Part of a small language model's weights.
Size: 8 layers, width 96, 3 heads of 32, MLP 384 squared ReLU, 3.39M parameters.
Architecture: biases, local attention windows, an embedding shortcut, LayerScale.
Training: a variant of Adam for these matrices, 8412 steps.
Each number is 500 + 25 x the weight over its row's rms, rounded and kept within 0 to 999. Layers, rows and columns count from 0. Numbers have three digits each. The size before them is the row's rms in percent of the matrix's.

# o: layer 3 attention output (transposed), 96x96, rms 0.273, rows 42-78, columns 0-95
# v: layer 3 attention value, 96x96, rms 0.112, rows 43-79, columns 0-95
# q: layer 3 attention query, 96x96, rms 0.119, rows 64-95, columns 0-95
# k: layer 3 attention key, 96x96, rms 0.105, rows 64-95, columns 0-95
o42 102:512490487489438478522467519485498482495478512452490499492531473505509526521495501539492481494502513496513495510486489535513559491525532504524501499518493565560493513528474492512542512558529521480490516536496517491513500553491515492549493497474510505469547508491501477515489561483454480500
v43 114:477490509489500540513504450498490494513494505463491513494532470459464530491499508489553560480503470445524495480524495493536515536470462516492493526536438485500530456505502480496471494457502493502526517513493493495478519498511515479501503447471504466492530486518522487533502523540543463521
o43 112:500501511519513515500469505544502496564489559509483498481522499491521486478507432527510465490483463497484561507511547513482500519539534474489501520481486439495496519517508524509510522471510484504529524481522512525541479557492485503524531519490476512485538525520502456519528491487538499513
v44 120:535525447492498492477507498530484492500481512474483454508544516500534540526498504476463476503529524495472523509525521511473522501486519492535522518504476513517480464467441489494543472513494486486458492494487519447538504472462478503508492492488476552512511548472549505495484534501452480494
o44 114:485496485470480486498498491475483481446513523498504479472482525527443527493519522471460499466480537489487540506530510503547496491466500497451524491496529559489532486519503469481479503486500510537514492519517514500517494460543508539490527500517478514499512569514521527482472565501523520518
v45 122:512494484481494509525541500471507498475482501493512488510463482505482496515519511485490522489513535517514492514470484492455475497579505469485494512523537512515468560488536510506493505512509506548478469500514503572546536493477495527493528536539501544516467490504547485500479453504530482469
o45 119:483490498486495504472499458505526495470487491515520534503516481509485541530486499526562503502483510491502477501509436546474514528484485515529474495581492516500501498495462514519551497526463510465486503542500475500499517506515532466546448508514552523497480486508473504478508541513485471516
v46 113:535510514489494467492440484517488490497483474449529489511482505513492535464507505512487524497536488529520475477519515488505535509473503524524531453515508500471562557552460463479471487498510483512546487493540508455477514499490496480488519468489509520500530499529482499531515485472462533536
o46 108:525507471500570521492496528504501523476504538479448491524527502526502496503511521509505522526513510531505526501486506410487460534543500493504511505490503524482499514501512502478485516496538522480523505452531518543513483493489528491482552493441491495516529509493525470479545551511474503489
v47 133:511503520486507463451531502471461530494518527541501479450482516512512520486513525478503495511544457481488433506488505478465492473497506476530470487500525514491519515478485485517524510490515486523497464487511515518505488506492511477528516526478530469445504499436534456500514520504458564489
o47 130:497490489555541494520523500507533507475493485526493495483516573519495499524498530432493488464497522508518462484530481536476503516523485476532509506478485493508555527464517481509473504519494483487497449465470474523489478525500491476498504507493497459523490496505530570492504552523499468510
v48 115:510480453477516531465496479497491445528479517504465472503529575495471519512526470507502494501511513503477502502545507467507473508503508503489517485546468494468470479484497521545528510506492476538521525463497493529468535487466496496485495517483468519540514492471566474525490544509521493471
o48 117:482510474523502486480472479473524485504504501506525562483512518524457552516508482541529499479497480508475454493547536505514569491477511487469481506474502504505473503482499484526468490515522531507515517513485528489530546545527508514531473496546488553497517539536516479533509538517515511499
v49 101:482530501534523498499498491488526540509580506510499551520499482476483473492479502480504531536456521506528493499486505508497480501515493514504444500458482473436531507519534490525470503506471521520503504459539454518503501497510501537489446480489525485529511522532493540509535489475474531507
o49 098:504518503542539511482472520507471539580492513492508517531482503476538475490494519552483508523488491485498460529501532501474445500523508520482504503531532493469523469498530540502517502518505515464515507504496420473495500487455469473496479485531529498483490505481513517483500481478447515499
v50 107:511461516487507425483465497473522492498486477502479524511492464503470543482508550521496475474532499459522532503499457511515524513513484513515510483495520489484497529491504466545483518464521513462550516515522493521480517472559478481488540488460478513467485459499487475535489476473509509467
o50 104:523456494485578502534496538493497502491530505495484469547595485504506478518505538547503470486497522490487471499541463494471480525540496476493511509493483483535488518526506484495497487487512445500511508486485529541510491518513512505540514485468473484509504448475508480471501488485494502499
v51 101:504522494527488526486548455475502497531525504506491528476474488489516475500520531455506518497470547547501524501486504482468472572512468495522497483504496501475443485478549492539480484464500482520475488469483509547526510510490507495479508509558483456518489529530537498506529485480526515498
o51 102:497493508544550502466465477490490496532478495545499537496467488503499567477508505543498511482472497491463513483487491478484488530545504506504483503585499465468516485514487531530507502492472489495482496508471480468503506486504505481503452519529489532471501523506542520497502517480515443552
v52 110:536493471485453545504515488483494468472485469477493451484493496522447514496482501514490523482527504526468538503553515456528466486467522464506523496498482498524492470456475500487489535480510503560486483474505510505465450496498494492539494504532508512500508469463498483514508467457447514495
o52 107:472506461508478496529520467458539482517493525505495501481490522490472567544514480489499511499495550498506504510495470488544494516472552477540518542487515497524535486498444480525502486537513536489480463494536536516492527485519529522513525530490489508533521461520531487534509519473505462513
v53 090:505505503519468526475507454514487520531534504462525514491491482471478512479481500481522529459497523484508512474513527505502487572481500512566495452514464492500544479514510467512515520486518506510518516469494467496473468490518473456500484451487491480502527516542528514534513535469532525547
o53 094:515494504523537501485478524510477497561492560526492513494492499500489524487531494552484504477511503515493543517477497441496478549536540497486515503519469456487530473526513524504500528494518519527519479454482496523508461506502487521499526514481455519455537541491541506501507537452491488510
v54 102:458491474501453515560553477514523499494510523480502493484480477505498491505477505475541499495490513450536540480505512516514503502506486513516478506540493530522437504506524523498497487474503503539440522541468535466515484561495496518550483513520500484566518516485492512515501506501511476497
o54 105:531498515501421488514491482511483480533493511527517510485465504496458532484489497486473504504518527470495548470464486518493527483481495506520530509516485474483462506543452492518551537501544495485481504526529482454513473490506496540482497518485509572484536498516503487524463482508508456507
v55 106:495498472512500495495497490465502454520487504530470493514477480486541517499470489483478527474548522506510498528502459537456519520536512534517490472528508526507511532507515451482487490521489476465482484463531499461531577497493438536512533498498528514498458526464528500506486493516475487480
o55 107:512515506485531506504473486493487513485508526526482485515516496510462494491514514513498494510481543521437488489535488503509494539502436505476513510556513544491552510491506559480498479471509476509579514476527505548528467479522538522524488521486498492515480525492480521460513544514478478504
v56 113:488491517540494530525453522506491494495489492506516504512491455479495500511503469523483470499478504519511479498500492515515526546496534510507495455493505478481542482529512473488483510531463541455560523513499445506451508469513513491481508456459525517468513496580474526511510496471501506540
o56 111:508478517487532531491497527505467496498514530493503503524533474509520458494500481581499507518508480528503508491456509456521449514526487503470497502486514474513502463480522545462499500495482512544535477446504533542496469497501472482503494491481461478494498495444481466484518477489476552473
v57 100:477491500492487511523455567514513499494470469479498495513483549528487492484505480515493449518528496477476494479479487518524551470463498479482515516519529511458532554535481514467460486540484492496512519530475504485505477543539478514504518501514540515493473490488495487503473503537507443454
o57 098:478524526487481514511527496481526510440492465463506493517520480492461454489475504472496493507523517517522474480508511475497513474436482521496498476475490542521483517500502468486500536480495475476511509463494536493489483504481494482485495493497534547516498443507460433501488450552502527458
v58 104:512513499464474535495505484517443494475507499481519450486495503486514532489507483500478491495533513505470468542545501479516490542456525493524521474487534487560506499462487514488497502498510546529503485531482510497483478510450523420524494509485456497496520485494470472471499523486503505556
o58 097:489485509493485480491515482495502461479499502494506499454514536525524538496502493502507531468536503480482546507470451458511509500497525518532472514486479483501476500497497503498497503511484558527462432476533555532491501487518521491493542528461444493501522501532523511521494562470539514486
v59 104:460448504484460526532549469467505488497468518489492530475491471468488508474495516506512499511494519455518490503501503554469531521502483534541493461524499511496493486500534495544504473514495497528535520519476479508509488479490488478489484463462476471480555507546486491451502496499561497534
o59 098:545465525505488519529497498489481470496479523507498505515541508541502530465516507564502481479504506486493524499480499469505489506532472479519477507487456424528500507562485549500539488499500491551518466466497491508541445536513478487516487511479485489445522522501495475515486511500504507501
v60 105:584546457497527432451500471568496524503485478517471518516508503475526476508510521483477495503478514557514534525466501500489520515542502480509492488469515543507531506507471464498531483487532511469506493476509499471514483467469504482486478487501491515504495517520527493490522473496481524489
o60 105:509502465458572480462512518509463526476493503486467498484487505492513485506507529493489558491488505518507528505504497467505486515527503491464494462519514556482519481528528465479474492495483481510493511526477455518494455432521518534499495483509499472475469528473556520478518534472484494530
v61 099:493455497512523560462481498457479479507495498499476504509544524510496505510487500517499510525522500521472468505527476480491500503471532460500491503507524502408521496510476498502419489483483510509518475480515534521485506488522497508451501510503512516509472507510505516522506463519435494437
o61 093:443519495533544513521472481468501511499495503484491537547513499508520501500491502501508491536470510470472437492522564503489488501500494513482513484498560528479534508478497528511482497495482498448522495461516515506531520530470516448521477502545507513555476482493526447488523489511511516482
v62 100:495477447488499527526540555468482478493463486511476488473491448514500528522476503506500489497537468468534482490520464513460523488521516493532521494523501495521499501503487484502534514510505507518450501510481477516501490493493509540528551497458495503450520494454561486493466490546497467460
o62 096:507504533491503511553513494494530480474516500527505480503551516525462489519471478488519462483498514506520504462539480583510488512487476476490527523506500481554552491504447517481493487495488477518548454481507505539517456540546509498525485515493508504501488497476481509501507543528520511522
v63 105:491526503476525469489459430545548502497530511494495539508518524489507530496472538520501519474517501482498498505522488500506505490487444522490492517525530484502490532522469529530510462487500490500526504508565519508502534476476460479510475506540434516546464508537473498510489524482511484507
o63 107:484519495472511500517464515510474498506487508474501513493488514524542506475504545523498490485505495475467503547527486471456558479519506517513512484491483525474422530529523493522517488481527498452492549555526486467482566519491545511497538459489515493487522525515501478483497506505504498475
q64 088:526461486462530559545568530462493468480485465509493480490512506516510503491509498503539498517498480514535470504518490513477434496452484485479537493494537513524485475484499473483420501540525528509514491496519498534467516483503494519538504482488498493509488490476521516525526509496465497508
k64 097:547454474474533511505491505541485527473565495484505477465485489508453500525520507528501444492539484521478549531478488526505493437528513523438481495477526481503517499469489478463475513503506508491518516495500492461526517487515503529528503496515496509546488517473499525509547522500486510480
q65 100:426456481529535551528531519450478456502539508519528454486518489541477501509537518520524500521517473504486485525540472516444461516496494530481498473511515475486494461487519473512459506518497515542497493460500501508496530488496501510537475510517503496495481505486509526528514532504521501527
k65 109:515478502533549490467489489507496550474531514469500491453447461535473521515520521539471474485497472490491525509505482521478496459478474486462466489502499455495504509466525457518494506520486514492499547470468506475482496477484447490512502472524483491557504539517485553491504495481495495473
q66 085:487470494508472507525520500485494474491494511483496491471526479519518497536542553536508508473514518465448516549543478522479511501516521558538481491485487467500445485515531508551505515517495509522485498470507532459489499556478501468529472477514491484491534466509497508480523524504534499548
k66 103:492429468482518490500469508474563456488509512511473497463505487528505531495486503562495529528487496504498496552478520531539478504564503526485493453498492464525467472460500454517507470464498552506495492503505516475517525487499499513508523483493496518508493524460499512502539518515500514514
q67 107:495494500467451499503516503483494488512498469504497527536520533473541473499446478451548521495503531503526495505449515478533502521511548464539526514494512528523495480500463529497504499477530498474528480502528482534503496508541529521468481518476515493467486456475523477550490541513458510506
k67 134:476520492462472507527459512496523457529481472511488530559509532479532487477452477455526529508482521495529498494487552464528524532502536490544526522496512550501483492533506513487514519473530508487515469520516486521526516492510545515496509554478508481464484452511516480486486526502496514514
q68 096:545481514514502501458547466474435495519495521532506524486498500493493562509500536496567526494517485517510468515486508475438467546510488503515510504498530468456509493495470470509486494490474492481518505518494491542501505506475468490534509465536546495482520538501508504529516519515482488537
k68 116:515451427485502504520479453514505486511493516491482444448473487524473513488516488515482489479503493508462523519537477465484526522501484489492459473505467495456470472496523505516509519504568520497498545481476496503481489483506478506470502488516494508504523432501544503471529496524498463512
q69 089:495480483507522511519519518474498481475462479475532488513488479514509532531490509552533494500535474512479449513457460544444520500536522548513499500499494467506485513518513470506544525526547504535489541539501493490496518499511508512490464494466502488517512479493484499548463524545525544512
k69 090:512467529533457504516518474497560489537535474549532496534525519475529478497475541468537519511485497491487484522496499496493503510533507527509446520474506485532476462507508523515516501448501512470478455447480508507469498516506510543477471524505507502484516468510516487469513551530509508520
q70 089:532496452475533490519505515526542509469527502538502475505493498484535512449535466469487459519488503504531509475500489509493512469539519459457482463461497517538518549507494519466550490522503475479484490476529464502514515495530503554485542505509533493517511536488492476544492500500476515519
k70 083:504528519494500497474485513475477567480474450497504500508482475491541491487505517469502502477500511494514479480547526523490519506488418550502518497439515494514518478523449519487533517486460490496485534545518503490509497517523489460481486479517502524511493482461521506552462506496487542502
q71 090:473566515496514489439531470521517530513516509500525548490466484427520494490528471480482519457459509524502474501513523493511533525476467462511501499524498501535536514483512536494464484513468498478514496515474502535527488492501493474462544502529488504527526495537483456482513479487511503485
k71 092:533470474504505534477495529531497499479499502477494486496474523509505498470520502521499476487504500513531589473498502506476518487445472425467471516523455538472497509481528506500482512511533498508503525533459448487518502486493504478484473455481500503501532504517490504470521500497467474443
q72 093:530528498460490488518508493531483516497497474500464536505509513457515503441471474471515480494474527532524472477478521447505537501520494445540493473475485513517487523535478495486542483496509454497521469554525459505499509503478478503510491488483530498485524483490511458508456461539460496503
k72 109:441518523531521515451500579475517498478506522507500497487483476521432517549531525520438519477487464500508526505519478518505512499498479483480479498520491510466499468472521483539492490552517520514480534463478519505456491497478501477504518487512469503503519516519464520504509507457518497490
q73 107:554467495442487540512540521477485473488498456523492499522512505460535485482467486462519488513487520500544463498501525491502455513468537494510528489500534503528514479508459501490488510498518538477503453497520473539495458478521498506486474507477517493471482458459529469532499531505463485521
k73 103:406534544537504509487534503509512450507471518499507514507528481460490548526502505476481534523473497494491500487497480503503518558505500503514510518555492520469469496531521505528485501495516487502481506510476538510490479513496490506500458514515506476481512489542477486466477467513577491507
q74 094:491511475527519479492510470544507524457501519487496538476473504500427505530538505497492485526528486529516502481509483523502487479482464479496511475510489481490515515458502479433473506522495485523525526465493503499503486477535446520526527497502477517546469562539493524470466469468489514501
k74 102:517487500495576486500476498476499543445509537479484497461453483505473535530516494534463483481490463505468494538520485493474449481500499496473452476472519467499507510446487466528503530512491533508517489479475484475477488461474479479512511501517513490522476507489467522463530532487498486488
q75 099:531507512457486477482500488505507512522494498511485552520505523470527491502441473458522478515491527520539448478464539455516471514505521474509459491487519526498505509539459542492520480490506516501509456511522454541474458466504515506468540521486534517471516497486511478518461515514505482491
k75 096:483532515511450510516501526532475481535462494493503538540536521480553435504515502471509517482487530489497506472475508488533554529513509465557538516519487522469504500543480528491488502468510489509487492517525531540504506523499532512481521494479509510451487476516507452516465468503497498515
q76 099:538517521464512510460491487506511555495524513484542493528447475493523504519541485473483490492490508473490530526484498499510497519473512448468451487494521508536559534482504478469503530508505508475503536481513486516505455499487493486463504514519489500548489506554449505507494480436501479499
k76 095:513497487484503534461534503506470534509495510479533502533479497472510497549504484424502503465507507490510500460503521466465478527492508459458463490489440504489519466482541512483480477551495499513486528497474473508531470512505471455525531493501506489518513525522523538494483488487476489445
q77 092:501536498476528523491509480545502482536491522548551502506532510521460493477540485468527521507515477508505555523452516477526497506491463507493514548519513526480508497522507486494484456527492470483484487453494492502495469485488519521548521491506524489492457521491482541536552475519486464529
k77 101:481508494520474495492461484541531512545476489466452497492517463474528482511476468488508466527498518468504484490531525441535487510511485507519548491471508519465478495489526506478487515473482475438536527509497508479498533519513468492480498498500482491500499423472546480464491482486509517534
q78 106:475500511518479460493555499512522494498483505503477545528503535439485542498507495517496487472483476468496497472491483510486523533486472524514495512503484503452481525493473499523504470484513455464524534512484505501535529460530453482490483559469522493543479491540490458474515485525529462487
k78 099:548531521500492483487435510500504526504491469501475519511474513516509497516498518492517480513485477502478532511522519507526560479503467477512465548496498499491525477552441491544513503483525467500452521521462514469518489508518529528549531461510480462512490484525512494511538517513496480455
q79 105:573527508487491498511467493557528530471513498516517499501479471498483535476482466514464470492501504450505519465505508497524545490499498442495504500475497523501496534511515502440535505536534524468521529500492472474484453481519487480486529474478484505538516519504480498513481461457470484507
k79 099:500526513474508493473518505500445550455496506470513517500502531496486511524459497520507481475504490531542439476499486550488452504495524537497493510495508489555520489465438521510511513518489496508466506526491496495517460557501485478509531497467480535500516523524460530497522504488470528471
q80 105:507495477527509511516457472448520506527540520526479469499510475505522479515479482502471485538488491469495488505520533486526433503560501500490502477446507529490502447467523518499520492489477501513493480431505504524460511474488474523518542485520486508481476528483528539457502502475490489517
k80 099:437540503501520531505511508472453478465483502478514518447507443493528496519531457479485499489478515502519489500478475516518516523488475549492550483501483483476496532510508520522558471514523458480471501527537491494466508518490478461509471460489493477507490538482492513559512508492506502503
q81 093:506524522492546518468540507497471509528516527528522514449497477431532495521517462456508515476462515476487478554522554493476512558499477509478505492473471463519516484507500519508489513538476511489525506494514494517498511528514517490513463486515507467510544479502502489538463476497533526524
k81 093:485435503482488544470490517520529488489512444494490483481483524469524500453528479514507506485496511505522553549510517467497503491507480472489488523490464513482500495481510518488490492475544496492475489512488474508558531487502471510453468522526494486496522454472544537466482531536457491474
q82 100:473513453510527521518493532433549495487527473500495477518514463497505478512498493547491494524517512513516467491532501542472490478526533562531536478508527496515498481501520498531512504496490506546482480556485505491494532484463528523467493522462468516477462495510492506475512517500516553529
k82 111:486522560538476495502531471495554493512504515527526529510535511485519466521544526493509528559501513477483480489473469525504507516472473537488492536485502484480494522497575496503493492470490474490502457498525503503505520499528510477488449524517536481483531543508487476477534522484527509538
q83 095:530472446471544516543501472504555466485512518506536507498489478505495523498505488495500486545513490487528503455449482517485480496505509516481511469512493485516478527528491485464538515506505467492494517480497458479495516513534497553472507517471507504529437530465514513540455493541496484539
k83 093:501502493468466544484483486463522525504495497515502507521510510470547481529493499475482488507501504513491458493565488487454494531512448521517494490480515514511531474525477508525529519449453457475506505527479522512483507494531530496468466510509513484496476458460546471493486535549496507548
q84 122:519509514483518463497472515510492508446510483508483426476466492526546468494509478498477471514504489513525511488527494486469458463519525447455509448497554527559499496488508482496501475481505533525503496539515494489462522523481498467488515460482498524509501527470500502518511513516461507532
k84 099:517531485457505478506539462510495491475496489508464503495513520535486433510529502498502510504471540447525494449472508530519510483468517502477509500483529491515448539506516508496471517527490510545487494533513448509488507462496466462500474533486515522532474535483492488476491526475509555522
q85 111:489524503479505485474503440494487525565511531481494536525501498482471511501531514448494483496461505537500522550487523493491490512500517484523474495520486502540549541509488525505467521498460467486497482452530519486535492562524522535492510525504523488510489482521455496490502492469529544510
k85 095:495496515522497501440463513507533535529506492518501474513480490486533489459492501438502546496514494508473502520537534457502533540503474464510495506492523523445532497496512499463473486464473467432521491496512471510491535448492468518504502493499495504459510448490516510478483520479486490499
q86 093:488495473498511549452464515546490528520535464521537532505513477484518464498528469477496531484483497483511489513517508514549502530506475475483515520479501517503539477489507509481498489508466477482472522505477504531478480464440529488511555473540497511506539491510523536519515452453490465494
k86 092:471512491503511503495517524519476492464468528479471530481491501441472516479512443508513505508481521502535494439488523496515487465476519519436503486486476512492484541482549532463505536526499509493528527523478466486525530508515451477488475491482501517529552510495545485482506475493473497472
q87 089:507525506527460497490490464511498500559496514481523482464499468473502479470460507516497491435515508469505515456511512507489508516522525523558482497471467487533503456498483522509542547512489550490516509455499520496466479491514512495473512505488474515464513477516544554470491502473533492476
k87 101:478497481497526532468533524475463478512505494526534493499479486489501540504485493534518507501524504530546481542497503519467500477484516499496482506518478513506530488515488487556482475498559499479485510464508518490479516510517480508545533490418474520486539561478460512549500504475515502468
q88 091:503521531464491489489547485486521509523505499477461516486466476461475527495487509484504489461524521506499506535479498505506500516472532457501481487482477508565528478488467523485524517485524519472565515491532517541520506542542495514478497507514533491534530537522472496517465514476524460449
k88 102:495479470489521507471520501488453515529517484519557455499473523499505509488498488479465525449504481515485531514530510478500508519515489418501435490501459543516540514511467511513479487499512511509483523478438464486496513493492519514506539505469480496486484526477487526523482548504481475485
q89 084:457460487494502522525477549509499491462507503507526470537489523556497505491524465496505519522514489512519543477460480532521514472525505504452540514535530526468495460499525464447478471488526472520486497540495478477487489486457467495528495483473510535526491507474488487531522489512452504502
k89 095:456549518465477483549503454489523502494491517472440546566510539510476474488513491489507485492486541495475498484512500477514495512514496528501536508481524513526473526504543515473516502502420495491514485522523520504505481510508522504484500554533534476509480491509495471489527501506525502547
q90 092:519489483483508524514478494482537475482524455517491464493458454494494463483492477504505480509500496462510481493502474490522545521490533481480521454483469530498521484538508460525518512505526549506535505481474511446459515539535513517491486494447471503511514471492517500511449548492526469470
k90 100:481511540487507544486446508481526503511513499541545525530536547543509503475501499516465527517501519522523483511514523541489492521519536515521476527506534528520505540493479513498473483493439512444454490466516543527521505520502507507457534534466487481496468512492503520511512485476495503525
q91 095:504486516529513534519477469488519499542533545501515541497497483498533484488491483492492499510496511550504508523516511496499482529506489520512505439551509509498514495535510516500467498483441491502504470458476495503489537523539484538498530527529486502514393508497501509515511530499547488527
k91 108:455480494494504570461480505525493489471515539500499472491502506502518494512532472512483499459505494520547505490523463459473509557494494485502535518543483494456476527519527499474489470464505487490484526529498476500496521499468506481459472463463508508489516482516458492458480468553519489531
q92 094:534563506477525503498457436498505529510518538530521453496516480468494475519499466481447486503440523508477505489509538455530459519524518473478474483500509505514510504468532523488494497495493521538524456444535493503486473485488526489485474514475492510496486518483502501496493494477482518539
k92 086:470494523510486510457517518512513527517498489475515491499512518467531449476519491499505501497520528503531474498457478465476515505512474507528553503488523526478529507479503509475559474544536442461496499533550477518491514525509488468450463488484494464481477477494483562482480497483490519491
q93 095:435475545535466495483492494475509482549500532492499526500532488503491492503482526503488530465510502460478493519545516471513503526484500531512518525498497474499508447462531534543460480451482537501509497481510539492463512537518494466497468504500489511481517470536501493445514522494528488465
k93 094:505487509486515483510487514491517431486522497527457511504503530531474514512516490538482491511473484530469529534477507505537505483503536461463483500562495511468468555495503452509463475513553496515491504481496513494533525497478499512548540500491490468516507566509478492487505483520497479459
q94 097:470545510523531502500483468489511499545518477538508501495481465492473513486464464504506485500457495487546502524520514466478452501487469492491491475450469488502495471485516505538475485517483486486522500430487525537474567509530501525495506462484511519499543514478498550505465507486498527477
k94 102:510513500519508524482502489510489515526538499509509506447514510533548511507522503464511480559451482505525457509487529496493493496461507500463507513461527504476519516505503527522502508506500412465501497477485467530479530496477458503484479530518518496513468500451540539536497456526497501512
q95 116:549504484489520515501488530526476487450491492526512432462478483496502488491489479523501510501512483447511496468506503500500522508520475476498538489460515487488474489521518456464534505536503510503506516507491491481431447468499487486500486462472496492499511487465529526519464452523442461507
k95 084:499499514486511504513521507464491502469512494473495520494529528489520554539470486547534468507496521537532488512510486510485459483491524558493521492483442508528521457457481521547549515523511547515456500516517531506498468550515485496480505521516472516539495519484518516506545490502478502484
v64 096:473508527481532525474512482435503475523539523502494474502490488488448556509465522491462499504486490492505514491506497467492462515482490512501533474536491471483480463486471483547481515521477490505522480462493480526451517496523510526446458510448496542492474489483481489490507538536498491529
o64 098:494544495505552471481437513498514533533505490506507508500484526505475484484479562483532517469465451498497490527503554521485469463535523506461484486487519474475492525464498507529500475480486457474526524516504497478507543514460514511495507492551527497529508510513444519497516501520515511474
v65 105:517491478498490463499469463497512471525523474504480501465489476516476515451498508483517513526498488493520495488468551527477452493514547494481466513465488495468498517475509530467485454494513497483471483494480465503513468490506469549506514498516598520504538500491496502485566486519510494498
o65 105:482520496516484503533525457513540517564485531504470515473474490483455513486483476496533498509508532519507501491486492501509480511519495500482499468485465475481529459518465555494514543512460488482482485489466448493507478475493445525486509504520539534472519507456548462490477520524519486517
v66 119:496509499518461465498443491502505523501489462467484526516473489498508468526524493503444460487480515489533545480474482515545543509460506484515500471491476521536507556484494508462492491488512528488506530484507505475494524506522494516508512509478527529532458514515459450486486473468495566484
o66 123:500443515544501489488514482447492511507500539500460535495538494515496532500513565505443487535486510477467489505511443521503506491507484463537499508506508528479488533534529498510481493494475484511483459503473519500489518487534472483523450492479487475503486478521506465469443493514469532511
v67 090:476506551509479492472497455504510520486503514515517491515509500463535443505528523505487516478492503525475485503484497528507495530497482524533484547512522481504523525520570499451512530441461566489466517490498523468522508492507513459509494508536496444513482508552508499520511498480512509515
o67 087:505489527512454499463515515522473506483490511538464494512496472465510498477557443516461484526537489485480540510509460518536538488496475476516533533531481508512464513508536488463493502468473518497488487468491538458469488506514505506503512525499483473509503518522514497510509434438497479521
v68 116:523535493515451491509504540504491520499495484466527479516456507491490498515470484514499438441550505510526507493504477480492519492495503511536507482522471528534502491508456531521520537510523484492510526478505532488470499531496471525490542501439464554498520514485506470506491532435506515489
o68 129:500484512515490495509495501461491481506503509484535512489502476532512497498508557500453485490498538480450482524497452517463512505501508513521497464492509517540497510469513518541520481515526486515523496544540537499503556517480476505520449480467447513489511461535454525459448525509505523482
v69 106:546518469480503496469497468563465497510479483494489487476494485492483508432536500501537530454501498518494478472496518517481479502472467496490492535430506491476518488530487522484477449483525496468518538546503501502515517493534491510500474507514520505520559493501541461496522490532507472488
o69 103:466488517491519483530518522534522538504466522488476490464482480489494488469493448464558496471505511532497549479513480466527511530518468500488513510483480498538506483522510549493493544502495500480483521506483492449520511512499489523516494527494487498461533477427551485539487522517506500540
v70 095:499475504468516472488494490482507493506542496515456500500517473482539462517521507486506527478517491487491480537510511522515492516519532533519480478480525495550468500493501441496520495485495556530438458471490490475506516439454544478510495479488519479517460514496523523458535522477475508529
o70 101:464520471450464492490521479506460471520513452535436516513473522475526468472525492571504496486519488478520481522523502514519521503505475482510494488495505481487499510494493450492497502457490520517491503450478495502454489480522514506523508522495545488525481571500522477500546479497518521498
v71 115:468426487525468519491497498455529452491515478526440515478500514531525521471473538531482509549525511493522526557525443478470509500488497503517528484515469503457470501507508476485501475472509515509493492485491517508451518500522479504494488511477550496484499494494501474484481519507513553498
o71 116:504529509503504492532457463474521435538476481468455474493527526535471536474508526465486515564495512473477528508554515498520487506490555483480488482492518495485524529491485487503521468460491496479492473492530534492491487494494496520557527493512537518526530471529467481494505498519489494494
v72 091:480526534509445490503513511480543496486471520505540528516514500494495518542500533546491514493512520490487530501520460506485539507482490492546465533545490535489465497503478537533541546511506520490475519535505522484475456518480460482481507514502451480490498503530477495505497505432525470502
o72 094:525480510529479504508490522423483467485488494511523460490494501504498542487522502504448504497523511476490525521511463530516501490475512483484515495497454537528464504482501523495500478511525507520513492459533544488472462520495475514506496476452452475491545487525444537510487476450517513467
v73 085:493499517543433477490493466541561483504468508491502514498493496503527474511535519532497507493533497533460507526504487524511525519493504491549485536529480504471498516545522522495525520434495539493474525506491535479524501512513464465517495521539513449498524496539507460482514490476513489523
o73 087:531488518528455488513507510471504463497462511494475463486512466497490518490550463511454487532534528493484551506531455516541524506486510476503513510511466529532465501491515511477497502483498513496486479462509555440458469503503475533528513514469473504486529476520501490502488445467515506502
v74 101:447436501517525482520429491509527453522510504515446533506550508531484508504511480519487519532484473463492530525537499509551509472527560456473505470499458511493500522506484473466487477495518516506498493470488497481533518524535512505531530477509506491509514502490499486478506492519497525503
o74 102:513535476491541482530522478498502495504498499467467492513518523482497499543481514504493502548476523521554491469512524492524497504491524456473498505488510503449517512511476451469509511523518500508489505495482488514497472441547465483512515503491566540513495518504542441474522474534484543473
v75 114:486430491518429481498530492469524484502504485503457542495480488523511471462490525543497493497526517479526538518474445514472505491500525492510502514511427524504486486489485511505509504474538520509486503490480491490468514489479464508505503505493557524501547499520488452475507484466490539508
o75 118:475491512527460498530510457448492444545492498470458486479515510545473529471516514492458484552508537478449528510532491504540491509471533465500511472463496504512514508471494526512506481484483494513503466474519517481488498514520439540520489496490507527500510456515465480503474501509478513487
v76 084:503486528503458506493526475518514494495502508482502481499476478484476505447495561520517528475522528517502533498490472509459458536437444505528495557508512512479485459535496514511505494439479541504504519488516522525457510499500470502473491529533516510502523496549512462508496514495528478499
o76 090:474494528513494496493473524495502486531473498496481469475494484523483521442536472471492472505522491493457563524535474514557495492488492489487540515503475476549483499480503533500508504464475468480499497471531543451485515549489484557535501509510466490501546476484490515531488486493521476500
v77 109:507545484531480503519456493544527498511468495517514505481516514516502506503495486512514506517533534501466515485521502498516548465492528484494479491534444549487483500501521515475550518519536495485505500519501508451510439554490453487522506480519523465497561496509482499503491472436499478505
o77 109:520512480529480519525520489440506490493490519494551472457491494495495532536479507508468502519528563481497497475508474515500496526469507489482475508483494541512511482492505549468529494577531539519500472496525503493483442490543472485521493496449474518459501494522536502491498488488521503476
v78 096:506476568497460467489521466531516502500493549458505527501454518494497515500506528485540535418500491473507504478432497536488480521463467508507483473499491529500476507497479516498505535500531511525500527546518485490496508505498506475487447513507514484499525506520495485528496517500558496494
o78 098:484485505512504509490516523478447500546482511501482499502532487510479513462536515478507474458508466515466570508521477493509537529506470448496527479475473512530495475491479513513503516480469491483552538458508513484469468535523475543506481503458461494457493461514508502528508479470526498508
v79 104:475448506543461463487471494503500474517499480489420494477478512494459542485476533524505507473514500461498554511522464505484505493522541517514528462498496502490432460505481472511506532493492477474501525490489506503480513529522497511485492495481527505471512468460533465501493496527522475526